Part of a small language model's weights: MLP 512 tanh GELU, no biases in attention or MLP.
Each number is 200 + 30 x the weight over its row's rms, rounded and kept within 0 to 999. Layers, rows and columns count from 0. The size before them is the row's rms in percent of the matrix's.

# o: layer 10 attention output (transposed), 128x128, rms 0.118, rows 55-63, columns 0-127
# v: layer 10 attention value, 128x128, rms 0.114, rows 56-63, columns 0-127
# q: layer 10 attention query, 128x128, rms 0.164, rows 64-82, columns 0-127
# k: layer 10 attention key, 128x128, rms 0.162, rows 64-81, columns 0-127
o55,118,225,238,190,147,175,226,214,236,174,151,222,194,182,193,176,182,180,170,240,224,200,223,227,176,163,254,176,191,218,200,186,241,184,207,123,149,256,195,211,189,167,216,202,221,185,225,199,246,202,218,154,169,275,201,203,254,269,195,182,194,275,160,257,189,196,179,187,225,231,181,251,205,237,187,195,173,222,131,248,162,219,162,204,229,192,197,161,214,169,211,238,173,195,153,222,214,185,157,157,180,213,159,226,219,208,202,196,169,208,218,181,182,187,227,227,221,199,191,234,192,161,223,160,202,204,218,157,196
v56,102,186,160,154,238,201,203,242,186,198,134,258,208,221,226,194,168,167,195,186,229,235,190,194,241,188,188,198,176,201,224,191,235,167,178,193,203,212,206,187,157,225,203,196,204,206,220,180,212,246,232,191,224,243,222,163,198,184,217,148,183,178,163,195,181,190,169,220,206,170,154,229,191,198,227,209,211,218,194,182,190,212,150,163,251,255,239,220,254,180,221,134,217,206,154,167,167,242,173,225,191,144,165,154,129,157,207,152,177,140,241,204,239,199,195,167,211,161,170,196,213,150,244,233,185,200,217,223,260
o56,110,216,172,194,170,250,186,196,228,164,248,175,195,243,174,262,175,238,166,218,232,234,167,189,187,188,210,205,244,234,147,196,221,199,228,250,214,222,217,204,187,209,191,177,230,229,227,174,207,204,188,146,119,198,218,203,186,227,204,212,240,222,192,212,204,167,215,202,240,202,144,230,202,197,161,206,191,218,261,188,171,169,204,191,234,220,194,210,234,197,192,196,212,253,205,150,207,236,156,235,200,187,175,179,206,196,203,279,216,208,227,283,232,240,222,192,167,219,175,164,179,242,184,219,189,96,219,195,190
v57,099,144,227,125,230,203,231,171,168,182,224,209,211,173,228,163,170,188,199,182,217,157,243,193,163,194,133,189,168,211,180,223,200,190,206,148,144,156,215,181,189,183,229,223,188,190,237,174,176,168,263,236,225,198,214,224,186,146,181,157,190,181,205,233,190,223,189,246,193,201,227,172,188,270,248,209,173,206,202,223,166,211,202,147,213,186,201,150,177,177,275,224,197,218,231,208,193,203,148,200,243,216,185,202,145,170,175,201,184,182,162,165,160,204,208,214,225,214,190,204,187,225,263,207,123,196,216,195,235
o57,100,172,216,195,144,273,174,261,206,178,165,140,213,166,223,194,171,153,186,244,207,179,225,173,191,249,175,207,223,237,320,249,256,152,228,215,206,197,211,217,166,173,221,205,252,216,189,198,167,256,230,177,218,270,214,197,263,168,220,137,225,210,205,234,168,182,209,209,204,171,197,221,224,227,186,186,156,203,167,207,219,207,200,219,206,224,225,168,179,185,215,191,197,243,192,194,193,148,186,203,251,230,173,200,201,197,193,213,210,150,204,193,189,207,170,220,202,179,196,184,199,177,242,200,208,168,186,231,188
v58,100,193,192,223,198,220,182,175,250,173,210,186,201,201,133,242,228,243,192,243,220,182,174,195,218,218,192,204,210,209,192,201,174,247,226,206,140,195,210,220,219,170,92,180,190,268,236,223,192,191,160,167,154,210,178,231,177,184,168,204,220,226,225,173,231,163,283,266,215,231,204,191,223,195,173,225,214,209,234,208,204,184,187,198,191,221,207,254,132,243,137,207,247,196,196,219,180,195,205,190,123,193,205,195,228,158,218,196,162,200,208,186,148,204,229,233,178,212,152,187,200,204,170,182,240,198,201,167,198
o58,105,199,168,190,157,186,244,158,213,214,221,219,184,199,238,179,251,241,195,124,180,176,186,162,159,201,233,228,138,153,217,133,184,213,196,186,176,180,221,194,200,205,192,220,192,184,198,216,179,232,206,241,225,212,174,182,182,175,200,156,182,143,210,219,226,210,200,217,204,219,222,155,210,159,259,238,183,234,179,180,235,182,209,212,219,181,165,222,159,257,230,182,225,133,286,203,156,226,183,146,230,261,205,223,181,203,221,151,205,240,184,195,159,203,172,176,182,209,215,196,203,143,222,207,208,250,195,169,198
v59,106,182,192,227,216,210,278,198,244,273,182,190,188,194,259,168,225,230,192,180,216,142,197,186,245,184,237,148,201,209,142,219,218,187,184,186,133,183,212,209,200,186,204,170,196,221,199,181,167,185,265,245,171,222,252,211,204,196,242,173,184,218,215,231,171,158,202,166,175,159,203,244,150,218,200,219,188,236,199,230,201,237,183,219,242,194,166,191,187,214,224,154,209,179,202,238,227,236,222,207,280,233,227,147,204,261,208,198,159,194,251,202,187,176,192,170,216,227,186,156,199,197,227,189,165,223,192,246,211
o59,109,196,187,200,187,221,178,287,211,225,138,188,212,209,218,178,261,200,209,179,182,173,210,223,235,216,197,192,221,212,193,224,204,182,169,175,192,224,168,186,196,207,213,184,246,179,167,139,170,269,214,194,193,164,184,223,231,158,207,168,193,218,180,183,189,145,248,210,192,214,155,170,202,232,151,170,176,186,238,247,195,200,123,216,218,154,159,221,178,151,241,156,197,237,220,170,206,195,173,212,193,193,237,145,225,172,196,184,195,118,224,203,167,179,223,191,240,164,240,223,180,243,247,185,199,241,242,203,193
v60,113,175,204,173,221,190,210,233,173,230,182,201,233,214,210,219,180,202,207,196,160,199,229,245,151,192,279,180,235,177,191,213,212,171,222,184,271,152,217,240,183,211,235,247,215,226,220,183,163,190,149,219,195,219,168,175,124,162,172,227,221,204,197,237,196,163,148,150,154,174,161,207,251,226,243,221,161,268,217,196,183,200,233,204,228,256,280,187,212,176,144,189,210,206,181,209,192,265,181,211,262,177,183,173,168,225,194,215,234,201,205,206,206,200,227,216,198,176,172,166,216,211,194,199,171,213,219,193,219
o60,115,226,170,176,237,233,171,191,185,168,136,201,239,190,229,272,168,194,205,203,190,184,206,267,137,203,118,220,199,191,227,278,215,187,207,247,218,203,203,225,161,248,226,196,164,222,224,209,158,222,183,188,202,204,173,226,183,177,215,206,217,205,238,181,197,196,198,191,197,205,179,170,223,194,193,142,166,231,185,186,228,225,238,189,192,243,147,201,248,208,246,182,209,215,164,193,253,178,215,185,162,148,214,118,218,234,227,219,218,189,204,181,227,230,155,229,188,164,231,197,197,247,175,216,239,201,201,188,146
v61,099,168,230,239,224,230,280,166,203,157,191,198,216,180,231,189,207,214,194,192,251,182,180,154,231,214,185,192,211,215,216,189,212,236,211,180,188,179,218,209,256,162,145,166,186,290,186,231,147,190,242,152,178,172,253,195,210,151,213,221,179,209,167,217,212,180,240,229,180,182,250,198,175,199,186,165,186,243,219,185,193,196,192,205,169,186,251,178,181,253,203,191,217,189,191,246,210,233,182,192,209,188,200,192,244,189,185,195,196,186,263,186,127,197,222,228,103,233,161,189,216,211,178,206,219,209,257,195,227
o61,101,182,257,185,172,220,217,232,193,208,192,238,230,163,203,153,253,234,187,221,202,175,216,226,189,168,241,182,157,233,227,222,204,214,186,154,197,193,218,213,166,182,193,207,256,194,176,249,166,243,254,207,219,205,211,200,225,205,182,139,160,208,224,277,249,218,197,202,198,189,177,182,216,160,233,183,154,191,202,189,214,192,133,210,234,167,183,234,118,230,259,196,217,188,259,168,185,192,184,204,246,213,232,169,193,197,176,177,245,156,195,181,129,209,167,211,208,200,265,208,200,222,207,202,162,197,240,198,233
v62,088,212,203,202,218,187,238,123,181,185,233,228,196,179,191,247,235,201,175,165,168,194,223,215,232,158,217,188,185,165,221,165,204,185,196,235,224,231,229,214,225,193,222,231,152,254,218,209,159,199,191,158,229,198,189,144,221,200,225,301,197,198,210,253,199,192,155,203,164,239,212,224,194,227,178,207,191,178,150,206,231,213,198,208,212,231,215,215,204,224,238,236,205,173,230,250,185,218,195,181,239,208,214,180,225,228,239,203,200,179,204,129,233,229,182,250,148,224,293,223,178,182,201,156,230,206,258,172,216
o62,094,228,223,240,263,229,206,219,207,204,194,247,261,185,150,222,261,156,241,225,195,191,219,278,210,174,215,184,196,246,217,222,228,248,199,189,253,196,198,253,203,151,214,213,257,191,215,236,202,136,232,146,215,169,231,193,183,191,217,215,230,209,189,268,203,258,169,208,144,244,208,201,177,156,204,175,215,197,207,190,227,180,219,197,186,171,182,226,184,243,215,212,229,244,221,213,198,179,228,224,150,164,175,171,237,194,223,198,245,156,205,188,215,173,219,203,177,171,174,226,189,228,196,193,145,228,177,205,222
v63,092,200,178,162,166,190,205,259,206,254,232,178,197,194,279,202,242,161,231,216,163,219,208,249,199,209,197,127,206,240,202,237,224,235,213,148,191,220,184,162,200,198,199,188,183,168,206,176,182,213,238,203,195,189,225,184,193,237,222,181,210,188,193,195,214,138,161,197,237,254,178,187,169,176,245,215,222,174,205,226,235,228,181,261,194,182,204,223,224,150,203,194,156,170,170,181,238,200,204,208,184,218,180,183,240,184,195,186,217,265,179,212,208,170,275,186,257,161,148,227,209,174,204,248,210,195,145,267,188
o63,095,250,169,153,120,224,210,164,214,190,209,227,170,206,220,208,133,175,189,160,195,217,188,181,222,199,180,191,250,165,199,170,197,180,202,181,124,240,227,180,194,220,178,177,197,204,196,199,235,235,172,205,197,202,202,180,217,177,164,257,131,188,173,133,151,164,272,192,198,186,193,216,205,232,217,176,168,159,162,258,194,207,142,193,177,184,212,219,200,140,200,236,138,200,202,183,221,225,195,193,180,224,203,175,178,224,202,207,145,204,208,203,162,236,251,178,234,199,234,203,156,204,214,210,252,175,202,198,157
q64,057,207,214,155,192,173,194,189,164,231,169,223,205,231,253,236,222,212,187,223,215,195,163,218,207,194,220,194,206,176,204,200,239,209,250,236,183,185,261,184,192,282,217,126,250,188,231,197,211,180,176,247,215,213,142,193,162,188,228,149,211,212,225,192,199,229,183,193,204,204,221,236,219,261,211,187,196,171,178,215,179,217,216,260,226,235,245,147,175,202,221,172,218,242,278,204,120,219,238,239,184,159,239,224,166,177,223,223,186,161,187,236,201,218,207,146,185,189,234,224,164,219,217,215,193,216,162,189,218
k64,088,163,182,221,169,167,208,219,178,193,233,210,216,164,232,202,246,174,191,201,261,222,205,161,154,217,193,187,199,130,245,221,206,211,195,169,263,211,215,223,219,208,189,183,158,170,154,222,229,189,182,206,279,214,183,192,214,193,225,244,207,232,176,169,214,145,197,235,193,244,233,242,238,242,218,207,254,175,233,153,216,256,237,217,185,245,204,202,167,201,200,176,141,191,202,205,193,225,239,259,244,211,202,194,206,212,234,225,169,180,198,154,193,167,211,157,202,211,230,235,148,234,192,265,171,188,215,240,198
q65,061,177,237,188,211,167,207,224,213,248,192,210,144,195,250,213,151,216,163,232,217,180,180,214,178,128,229,214,201,184,211,207,168,239,232,279,221,221,250,204,203,225,200,128,279,195,214,215,194,183,155,214,201,228,178,178,248,246,191,228,200,232,228,194,251,205,201,241,191,225,209,192,216,207,223,193,186,235,168,184,192,201,178,194,195,210,231,178,207,177,167,212,161,232,233,178,119,213,176,237,227,218,180,189,200,198,192,179,209,193,233,197,154,181,236,119,170,190,148,211,177,218,173,160,197,195,156,166,251
k65,080,215,203,211,247,171,210,192,238,196,235,178,216,196,217,210,268,187,223,180,225,207,227,184,198,217,198,191,194,181,237,198,214,148,211,135,234,203,224,228,191,200,207,222,208,160,152,177,173,167,155,223,192,188,203,213,188,176,249,178,223,211,254,125,152,220,224,207,210,147,237,227,217,235,222,221,264,241,189,115,233,273,219,237,177,194,212,211,196,161,206,155,177,163,181,190,200,179,221,229,156,122,234,211,179,231,201,232,208,217,214,203,193,185,267,152,238,223,218,206,201,202,194,223,169,197,214,166,222
q66,073,229,195,206,180,211,182,207,194,206,208,234,185,140,254,204,157,175,186,190,154,192,215,217,192,155,212,176,219,222,236,164,198,183,220,218,146,200,192,191,220,252,191,154,193,142,233,201,226,190,175,204,246,266,230,216,161,191,180,220,244,197,220,141,199,232,240,232,224,179,197,221,161,191,171,177,234,241,224,185,201,236,245,184,155,233,220,240,282,158,182,167,204,229,237,157,225,239,206,275,203,195,192,207,160,264,214,229,165,229,199,190,201,228,248,224,217,217,205,244,148,223,213,175,232,194,211,196,198
k66,080,190,197,221,158,171,279,212,259,190,208,146,248,183,179,205,240,215,220,196,216,163,194,199,167,198,165,200,152,150,217,205,219,202,194,134,186,215,141,227,209,156,190,211,190,192,203,171,212,151,193,210,192,154,215,235,269,165,210,235,206,211,191,225,171,172,215,237,172,191,251,187,238,247,192,234,214,265,204,210,259,242,169,172,218,202,136,186,210,201,192,193,182,202,170,186,243,192,168,203,206,197,249,193,234,209,228,238,177,166,197,154,168,189,190,175,206,230,268,159,175,200,185,179,152,174,233,217,184
q67,070,222,184,215,186,209,167,202,246,218,219,216,198,210,215,171,165,247,210,234,274,223,242,242,168,197,166,183,187,183,146,199,233,165,157,222,254,219,220,197,220,273,198,202,193,264,194,256,167,190,153,196,264,155,178,209,168,209,198,200,223,224,240,201,173,154,183,166,194,187,161,217,223,149,192,170,206,226,217,198,225,202,174,151,189,227,173,174,136,195,177,155,198,185,252,191,158,208,225,149,177,220,208,157,186,228,196,160,182,195,198,177,196,198,222,237,205,187,153,243,233,187,213,190,190,191,235,179,273
k67,077,178,136,155,148,193,177,227,203,206,221,151,200,166,249,255,221,205,223,177,197,156,202,218,166,164,199,219,117,179,221,188,150,227,178,145,218,216,189,225,180,180,250,210,188,159,152,180,267,166,203,205,237,217,216,167,236,216,219,178,231,178,165,221,202,205,138,196,234,183,161,196,215,194,158,221,192,177,180,226,199,177,178,199,170,241,222,195,211,225,213,214,217,199,159,216,203,214,189,201,165,177,106,206,239,216,195,216,221,254,190,189,175,221,204,167,199,213,273,126,204,206,229,166,186,192,203,212,188
q68,086,164,188,180,200,204,177,148,184,187,146,226,182,194,201,181,233,162,175,163,212,218,155,199,202,140,233,227,164,207,210,204,176,221,236,236,192,231,231,252,174,206,201,204,222,180,174,190,222,205,177,203,174,184,197,160,233,218,168,211,151,202,232,177,213,220,196,238,226,192,148,234,226,179,159,192,189,208,136,168,132,140,232,188,236,163,270,141,179,235,167,218,213,226,186,219,247,175,203,209,193,184,162,227,260,238,149,191,229,242,200,191,224,202,168,173,190,184,199,200,274,210,220,178,230,243,184,237,159
k68,080,186,179,188,201,206,152,165,193,182,156,229,194,184,210,212,204,220,246,226,202,228,203,223,259,204,200,193,237,192,178,203,199,188,212,230,270,188,235,184,212,216,192,222,177,233,194,202,257,213,226,214,216,193,211,219,147,166,216,219,174,191,182,186,206,180,222,160,155,202,148,207,208,129,238,156,200,174,272,164,182,177,242,211,189,194,223,223,197,236,159,211,240,238,195,193,221,177,224,147,180,246,193,156,161,161,234,203,201,207,197,216,199,198,195,153,172,165,178,292,205,265,192,213,170,226,219,296,227
q69,110,205,230,222,161,204,183,226,190,217,261,208,253,230,225,233,248,219,236,231,242,213,244,184,199,228,187,172,200,225,182,179,242,193,185,196,183,211,176,176,187,172,163,146,194,161,203,190,202,208,202,229,240,258,217,225,224,221,228,175,235,235,199,177,229,203,196,207,174,233,257,179,213,219,206,176,231,231,212,206,207,236,194,213,223,244,166,231,193,225,251,180,160,237,180,209,138,190,201,253,176,162,208,217,186,187,238,207,215,181,211,238,205,152,221,224,220,155,254,154,134,201,160,230,171,171,232,132,277
k69,079,222,218,212,168,207,229,191,199,215,254,125,231,202,231,204,229,184,181,231,182,192,222,218,150,177,224,160,177,165,216,192,240,246,194,203,180,187,186,193,200,158,192,180,223,168,206,207,187,168,217,172,192,194,184,222,248,216,233,243,229,213,151,194,185,199,223,218,214,242,281,197,181,211,220,183,206,241,194,218,237,277,182,153,227,254,219,217,208,187,269,175,140,171,214,216,195,181,189,244,235,210,213,213,235,260,226,181,173,234,228,167,138,191,221,237,214,238,231,129,188,166,208,224,217,175,210,158,168
q70,085,194,186,247,199,206,154,234,215,228,184,204,197,273,182,205,226,219,168,167,178,176,216,183,207,254,199,212,204,165,187,206,236,173,143,203,179,166,177,211,154,196,200,136,199,207,180,201,200,180,178,222,161,207,193,190,191,162,242,241,215,196,141,259,223,217,194,185,183,216,212,224,189,225,125,175,185,189,227,272,197,231,217,152,183,210,213,221,206,161,173,132,198,215,254,201,247,199,203,139,187,163,187,233,133,207,173,168,195,176,259,202,223,196,172,268,185,250,209,189,212,172,226,176,180,202,204,160,240
k70,077,199,176,236,167,224,280,168,213,194,212,210,243,227,201,222,182,207,199,192,207,206,204,232,246,201,184,175,163,197,197,192,197,249,195,185,200,185,210,201,214,175,197,192,115,198,225,187,184,196,249,272,174,242,157,248,148,255,198,260,205,252,208,226,206,200,134,213,185,229,233,196,143,165,233,149,192,197,191,198,151,222,222,194,202,278,212,219,249,222,200,203,187,192,216,264,204,231,179,146,234,197,180,172,176,185,223,218,174,205,209,177,221,225,171,223,195,188,171,251,196,217,155,214,232,167,200,187,149
q71,144,262,174,202,211,147,181,152,191,202,131,225,170,233,198,191,171,128,195,156,190,218,187,222,206,206,191,225,171,170,243,245,202,232,204,176,185,191,161,184,183,210,237,191,183,237,206,238,190,199,191,149,149,160,194,205,192,171,189,228,148,165,206,241,213,219,185,188,218,159,167,211,196,237,136,203,152,203,205,236,201,196,223,200,156,157,221,212,194,177,174,205,267,173,197,208,292,201,193,142,185,190,183,214,177,193,127,249,200,175,180,201,208,231,151,229,226,230,184,238,233,192,200,210,192,239,209,223,173
k71,088,190,172,229,194,223,182,193,137,187,182,250,180,208,171,178,186,194,215,176,214,238,179,197,251,236,197,230,197,208,226,218,221,166,216,163,209,194,225,215,187,219,194,282,183,208,204,269,218,240,196,195,227,180,166,190,180,238,195,210,187,216,255,216,224,182,164,196,156,167,156,183,228,197,183,203,159,168,196,170,140,158,266,209,150,154,226,150,241,217,168,210,277,181,185,215,222,238,199,170,172,159,179,206,197,173,168,228,243,214,168,227,266,214,228,236,198,162,171,236,214,207,230,227,200,215,184,263,189
q72,096,184,273,234,225,183,186,210,220,187,185,209,220,194,211,166,232,140,183,231,157,198,172,210,245,195,228,181,179,187,208,236,181,190,300,202,194,146,227,234,247,191,202,195,204,192,222,162,183,158,208,211,227,226,247,214,221,223,213,231,227,220,200,165,215,189,224,196,218,189,228,238,234,215,223,190,120,223,149,220,205,241,234,229,206,255,237,276,198,221,213,163,188,199,165,136,180,179,170,228,158,157,227,196,215,245,200,221,171,245,234,184,194,186,230,147,211,201,177,206,164,180,216,174,171,196,228,203,235
k72,110,191,272,201,188,208,148,255,211,220,199,180,197,148,216,168,238,183,193,187,221,170,222,227,175,196,232,137,145,176,224,212,172,204,246,214,222,206,197,190,181,262,207,179,207,217,172,210,183,159,229,177,250,201,232,226,225,208,244,196,251,230,190,122,182,145,229,227,241,238,182,200,184,200,207,191,208,213,197,152,153,231,223,185,187,187,245,209,204,218,222,204,151,186,184,213,187,158,198,240,168,175,184,196,241,206,203,168,175,222,232,168,189,189,218,166,203,219,170,207,164,107,249,201,219,175,257,245,218
q73,115,191,143,165,212,234,207,171,227,163,206,185,193,147,234,256,185,130,201,236,167,216,242,230,185,191,270,196,155,175,233,202,200,189,231,167,190,203,282,182,210,178,164,211,223,180,194,228,150,171,187,210,183,183,218,163,226,196,225,258,217,230,196,260,222,218,199,181,207,198,198,196,201,178,208,174,226,232,176,193,175,201,199,134,220,215,264,161,200,169,250,240,212,170,190,193,215,168,202,137,184,180,175,212,273,245,196,186,219,234,233,187,171,222,252,213,206,212,182,188,246,148,209,184,197,200,166,180,182
k73,111,137,167,134,186,247,232,174,193,194,186,230,199,209,173,208,195,185,231,210,167,227,230,205,192,183,228,214,181,209,206,212,172,199,222,181,204,208,250,212,219,165,181,258,211,194,200,259,135,237,168,225,194,194,214,127,181,217,234,221,155,211,146,274,195,216,161,221,180,189,160,177,210,173,217,166,197,212,179,208,219,172,235,146,190,221,238,143,214,247,246,223,170,173,221,221,179,185,190,120,184,203,230,194,284,235,183,199,181,207,203,182,207,205,232,270,185,197,200,174,233,155,201,210,180,209,198,199,184
q74,114,229,182,228,163,176,254,195,193,149,167,202,208,176,199,152,210,150,187,211,239,181,190,201,174,172,178,208,213,207,191,192,200,239,225,159,123,238,198,196,164,195,233,152,194,201,194,220,162,200,223,165,166,182,224,196,208,219,230,172,165,190,218,224,174,192,198,195,211,173,209,170,168,192,193,204,179,227,144,261,171,197,182,229,207,148,228,196,177,189,196,246,167,178,159,233,270,178,182,147,193,241,223,201,232,179,118,197,185,214,111,131,158,221,192,223,197,201,172,231,211,219,233,145,194,227,199,247,194
k74,120,222,198,201,167,190,235,211,155,174,131,213,198,213,176,216,166,182,217,178,209,205,210,226,176,177,210,172,183,192,180,207,208,242,200,171,184,211,173,188,206,161,230,198,219,217,180,197,176,233,216,153,186,223,224,180,215,188,213,193,195,150,180,264,180,188,168,206,208,186,202,204,170,211,198,221,163,246,167,309,226,216,122,219,195,160,221,180,190,205,208,203,199,115,122,212,199,212,150,127,151,199,196,186,188,217,130,187,217,211,178,138,127,207,182,212,218,228,207,221,164,196,204,175,205,231,220,216,161
q75,110,218,160,157,232,162,166,158,168,211,223,196,179,219,251,242,201,204,208,182,207,176,193,188,208,227,197,240,197,218,218,208,259,164,193,213,204,188,211,228,192,224,184,207,212,204,223,198,273,178,154,202,179,189,171,206,162,174,177,211,225,238,235,114,209,234,264,159,215,155,195,227,239,148,169,170,199,168,196,169,157,211,260,194,162,203,193,216,193,201,154,226,244,226,207,203,216,151,245,212,131,190,182,203,147,182,186,228,232,218,182,244,236,195,198,184,186,164,176,234,204,281,159,198,181,209,171,193,234
k75,103,187,198,162,219,143,162,181,158,210,250,198,171,192,188,189,202,211,184,169,233,180,200,175,219,212,214,217,189,212,203,190,243,199,193,199,190,214,256,201,187,244,188,257,222,169,202,238,230,173,129,262,211,218,174,251,218,192,178,236,198,254,196,148,207,250,234,163,202,217,209,216,239,192,173,211,219,190,212,205,176,182,279,199,140,176,187,175,223,161,201,173,193,237,205,180,159,135,262,182,171,164,141,242,194,182,206,162,208,209,142,237,241,160,213,212,193,135,200,228,203,192,206,200,179,196,153,165,185
q76,113,187,208,181,189,213,249,239,187,217,227,164,174,205,214,207,223,181,161,160,174,264,200,166,203,255,161,218,200,205,186,203,224,213,188,249,189,240,188,192,182,196,140,209,209,191,220,96,185,199,214,224,242,223,184,260,219,204,195,204,215,194,180,174,189,232,230,228,185,174,204,206,179,180,199,225,226,156,212,202,184,201,189,212,232,132,184,178,198,194,125,264,154,159,185,244,163,233,269,197,153,211,238,228,164,212,232,225,182,215,181,206,232,173,258,177,230,210,202,197,169,168,261,221,235,181,169,192,174
k76,108,230,215,213,191,196,237,194,212,163,269,172,142,167,157,212,226,169,196,186,172,185,184,148,205,231,258,256,218,190,221,177,263,221,184,201,161,214,220,173,201,227,174,146,222,120,189,156,179,188,236,214,229,208,196,228,228,224,184,207,222,190,192,185,216,267,220,227,199,132,232,213,138,213,187,218,219,164,210,238,202,127,181,216,194,163,199,252,222,183,205,223,179,217,181,236,203,207,237,224,161,221,213,228,170,230,179,230,158,233,191,242,208,206,260,205,211,212,181,200,189,165,257,185,231,199,166,201,199
q77,112,200,133,229,162,192,206,206,264,165,184,197,235,190,215,257,232,214,217,261,227,213,240,193,173,206,168,176,177,206,188,173,177,248,193,168,196,196,215,172,216,193,144,177,211,214,149,148,207,245,220,186,164,149,219,209,140,231,196,188,182,194,236,234,223,189,212,197,225,212,203,208,182,159,151,248,195,184,241,212,165,219,179,182,237,183,192,260,200,196,164,216,272,199,237,205,206,288,170,160,181,193,148,152,199,200,206,283,175,209,258,191,195,167,194,182,193,166,216,189,214,178,200,196,210,199,189,197,197
k77,108,182,112,228,190,146,258,235,238,177,201,244,214,171,170,251,207,233,226,246,195,156,216,160,177,176,257,198,182,202,205,193,182,225,197,159,172,197,229,206,241,209,194,192,217,205,137,183,180,229,210,230,202,134,197,253,188,179,215,202,193,188,241,233,229,182,217,175,168,221,229,211,186,221,202,233,172,202,206,214,160,217,122,208,260,159,132,218,196,196,179,197,242,207,213,206,225,275,185,179,218,218,161,201,174,180,210,293,190,200,201,175,178,192,223,213,200,187,163,171,172,190,171,211,182,211,191,193,177
q78,112,163,198,137,203,238,232,201,187,240,214,188,223,192,212,228,181,171,162,198,197,246,236,168,185,206,229,167,211,218,217,219,209,210,182,223,242,244,211,221,209,184,162,254,217,170,182,182,189,238,181,235,246,288,157,157,197,196,242,218,209,216,199,175,204,207,166,206,173,222,211,168,236,187,275,174,231,221,161,167,258,199,206,175,207,232,199,188,199,190,210,166,174,222,160,217,114,199,185,186,182,225,198,261,226,225,281,220,201,193,239,197,193,207,255,190,204,176,211,175,163,162,240,211,233,169,196,158,158
k78,101,212,172,182,200,226,194,189,222,186,206,171,226,175,215,203,169,180,200,236,183,207,203,168,180,155,246,210,215,199,279,191,190,135,222,224,203,224,219,229,198,178,178,273,148,114,225,229,206,221,177,199,177,266,166,123,171,228,222,182,206,219,190,199,232,221,190,234,217,161,198,203,188,202,249,169,260,190,160,132,200,184,218,213,233,270,201,226,204,191,207,205,187,161,188,203,194,181,184,232,162,201,217,221,264,225,226,219,192,191,224,206,194,257,258,212,158,197,253,221,204,211,237,190,229,197,168,173,183
q79,099,231,169,242,220,175,166,173,172,154,269,189,201,220,171,207,218,174,210,237,160,236,180,167,189,174,206,220,183,166,194,187,209,269,188,171,185,149,146,200,207,218,178,242,180,149,178,166,176,218,234,147,201,150,227,231,199,232,152,267,187,170,172,211,259,222,220,147,175,196,211,216,134,165,205,232,179,190,216,193,206,220,162,186,213,173,189,177,227,185,205,216,191,172,240,175,229,273,228,255,231,189,186,176,165,183,201,201,196,219,168,184,217,223,174,228,201,184,173,209,223,159,196,227,185,214,186,135,148
k79,101,217,222,260,206,197,169,192,195,160,250,193,166,221,176,225,178,212,240,182,213,148,205,234,193,191,200,247,158,199,196,213,231,275,200,214,191,157,172,233,188,202,177,218,174,227,189,208,164,202,191,159,198,118,233,252,175,288,167,219,195,172,210,197,206,212,188,214,165,241,208,200,144,168,184,200,178,185,208,234,164,235,136,194,171,182,228,239,256,194,231,177,189,153,192,221,221,216,185,228,219,205,204,209,171,205,168,233,171,197,180,214,188,244,188,239,235,212,144,146,237,146,217,197,242,219,249,182,192
q80,053,220,268,183,185,174,202,189,161,190,240,177,212,251,160,218,203,209,209,266,234,157,213,269,142,144,172,267,205,179,196,203,252,188,219,207,267,195,229,233,194,189,220,140,236,272,177,203,201,193,173,167,197,225,208,222,128,153,196,201,198,206,254,175,159,201,145,182,194,250,198,197,193,151,207,177,220,168,191,187,230,166,200,212,179,166,177,196,155,198,199,188,195,182,205,224,197,212,243,165,170,227,228,257,207,201,183,227,196,186,175,167,171,171,157,232,190,187,185,218,237,197,171,215,207,200,207,217,167
k80,078,197,234,197,258,208,259,224,186,234,125,235,226,170,189,172,233,199,222,194,181,245,181,257,202,227,219,194,185,238,197,218,190,176,182,271,211,179,208,247,253,243,255,209,221,148,221,175,151,183,165,214,211,234,261,207,229,176,199,191,214,169,173,255,212,203,217,192,220,137,196,191,171,177,201,268,193,197,216,183,152,143,219,242,197,204,166,219,232,194,203,229,195,123,224,222,198,182,173,272,206,220,194,215,192,240,192,215,212,227,214,206,228,203,212,157,205,173,199,186,206,208,190,166,213,189,207,171,250
q81,064,220,187,184,149,211,237,255,183,203,183,188,223,214,220,174,180,147,190,182,224,270,183,259,187,205,182,221,210,205,157,214,217,209,198,180,221,213,180,210,164,237,207,177,168,195,209,181,185,159,236,181,192,189,238,201,257,236,239,184,183,220,251,173,184,182,179,180,220,198,178,158,220,195,149,177,152,206,236,223,142,132,234,209,229,173,219,217,182,210,200,199,141,170,169,195,263,183,165,193,173,157,205,277,207,194,170,191,226,222,160,215,194,215,136,185,232,214,226,234,252,161,142,216,219,224,161,204,160
k81,081,202,273,179,259,238,158,175,185,193,236,179,193,192,155,218,212,208,229,248,169,196,250,235,210,217,218,244,173,228,170,181,196,141,218,248,187,196,240,156,183,174,271,201,167,193,195,186,191,201,195,189,215,211,169,177,156,207,145,187,176,198,238,218,223,222,211,199,173,153,177,219,217,225,225,199,206,209,191,219,198,217,139,157,165,198,151,200,194,155,203,206,241,213,201,187,206,186,246,128,175,151,233,189,181,258,175,155,217,254,181,207,192,230,198,232,199,256,158,179,204,193,254,154,190,200,157,218,180
q82,071,200,187,162,166,195,208,161,202,208,137,253,245,181,207,148,232,136,180,171,227,263,197,244,166,182,183,231,173,159,210,219,125,208,225,209,213,203,274,203,178,245,170,195,136,220,214,234,209,186,150,177,146,242,222,220,177,244,224,215,169,184,207,171,211,193,211,190,213,192,155,195,182,188,160,193,224,211,197,200,245,176,224,205,204,164,210,189,189,224,175,210,225,169,218,185,234,175,231,188,150,218,252,143,197,196,164,146,240,194,177,217,175,221,163,251,180,203,176,229,233,222,192,219,208,216,177,242,172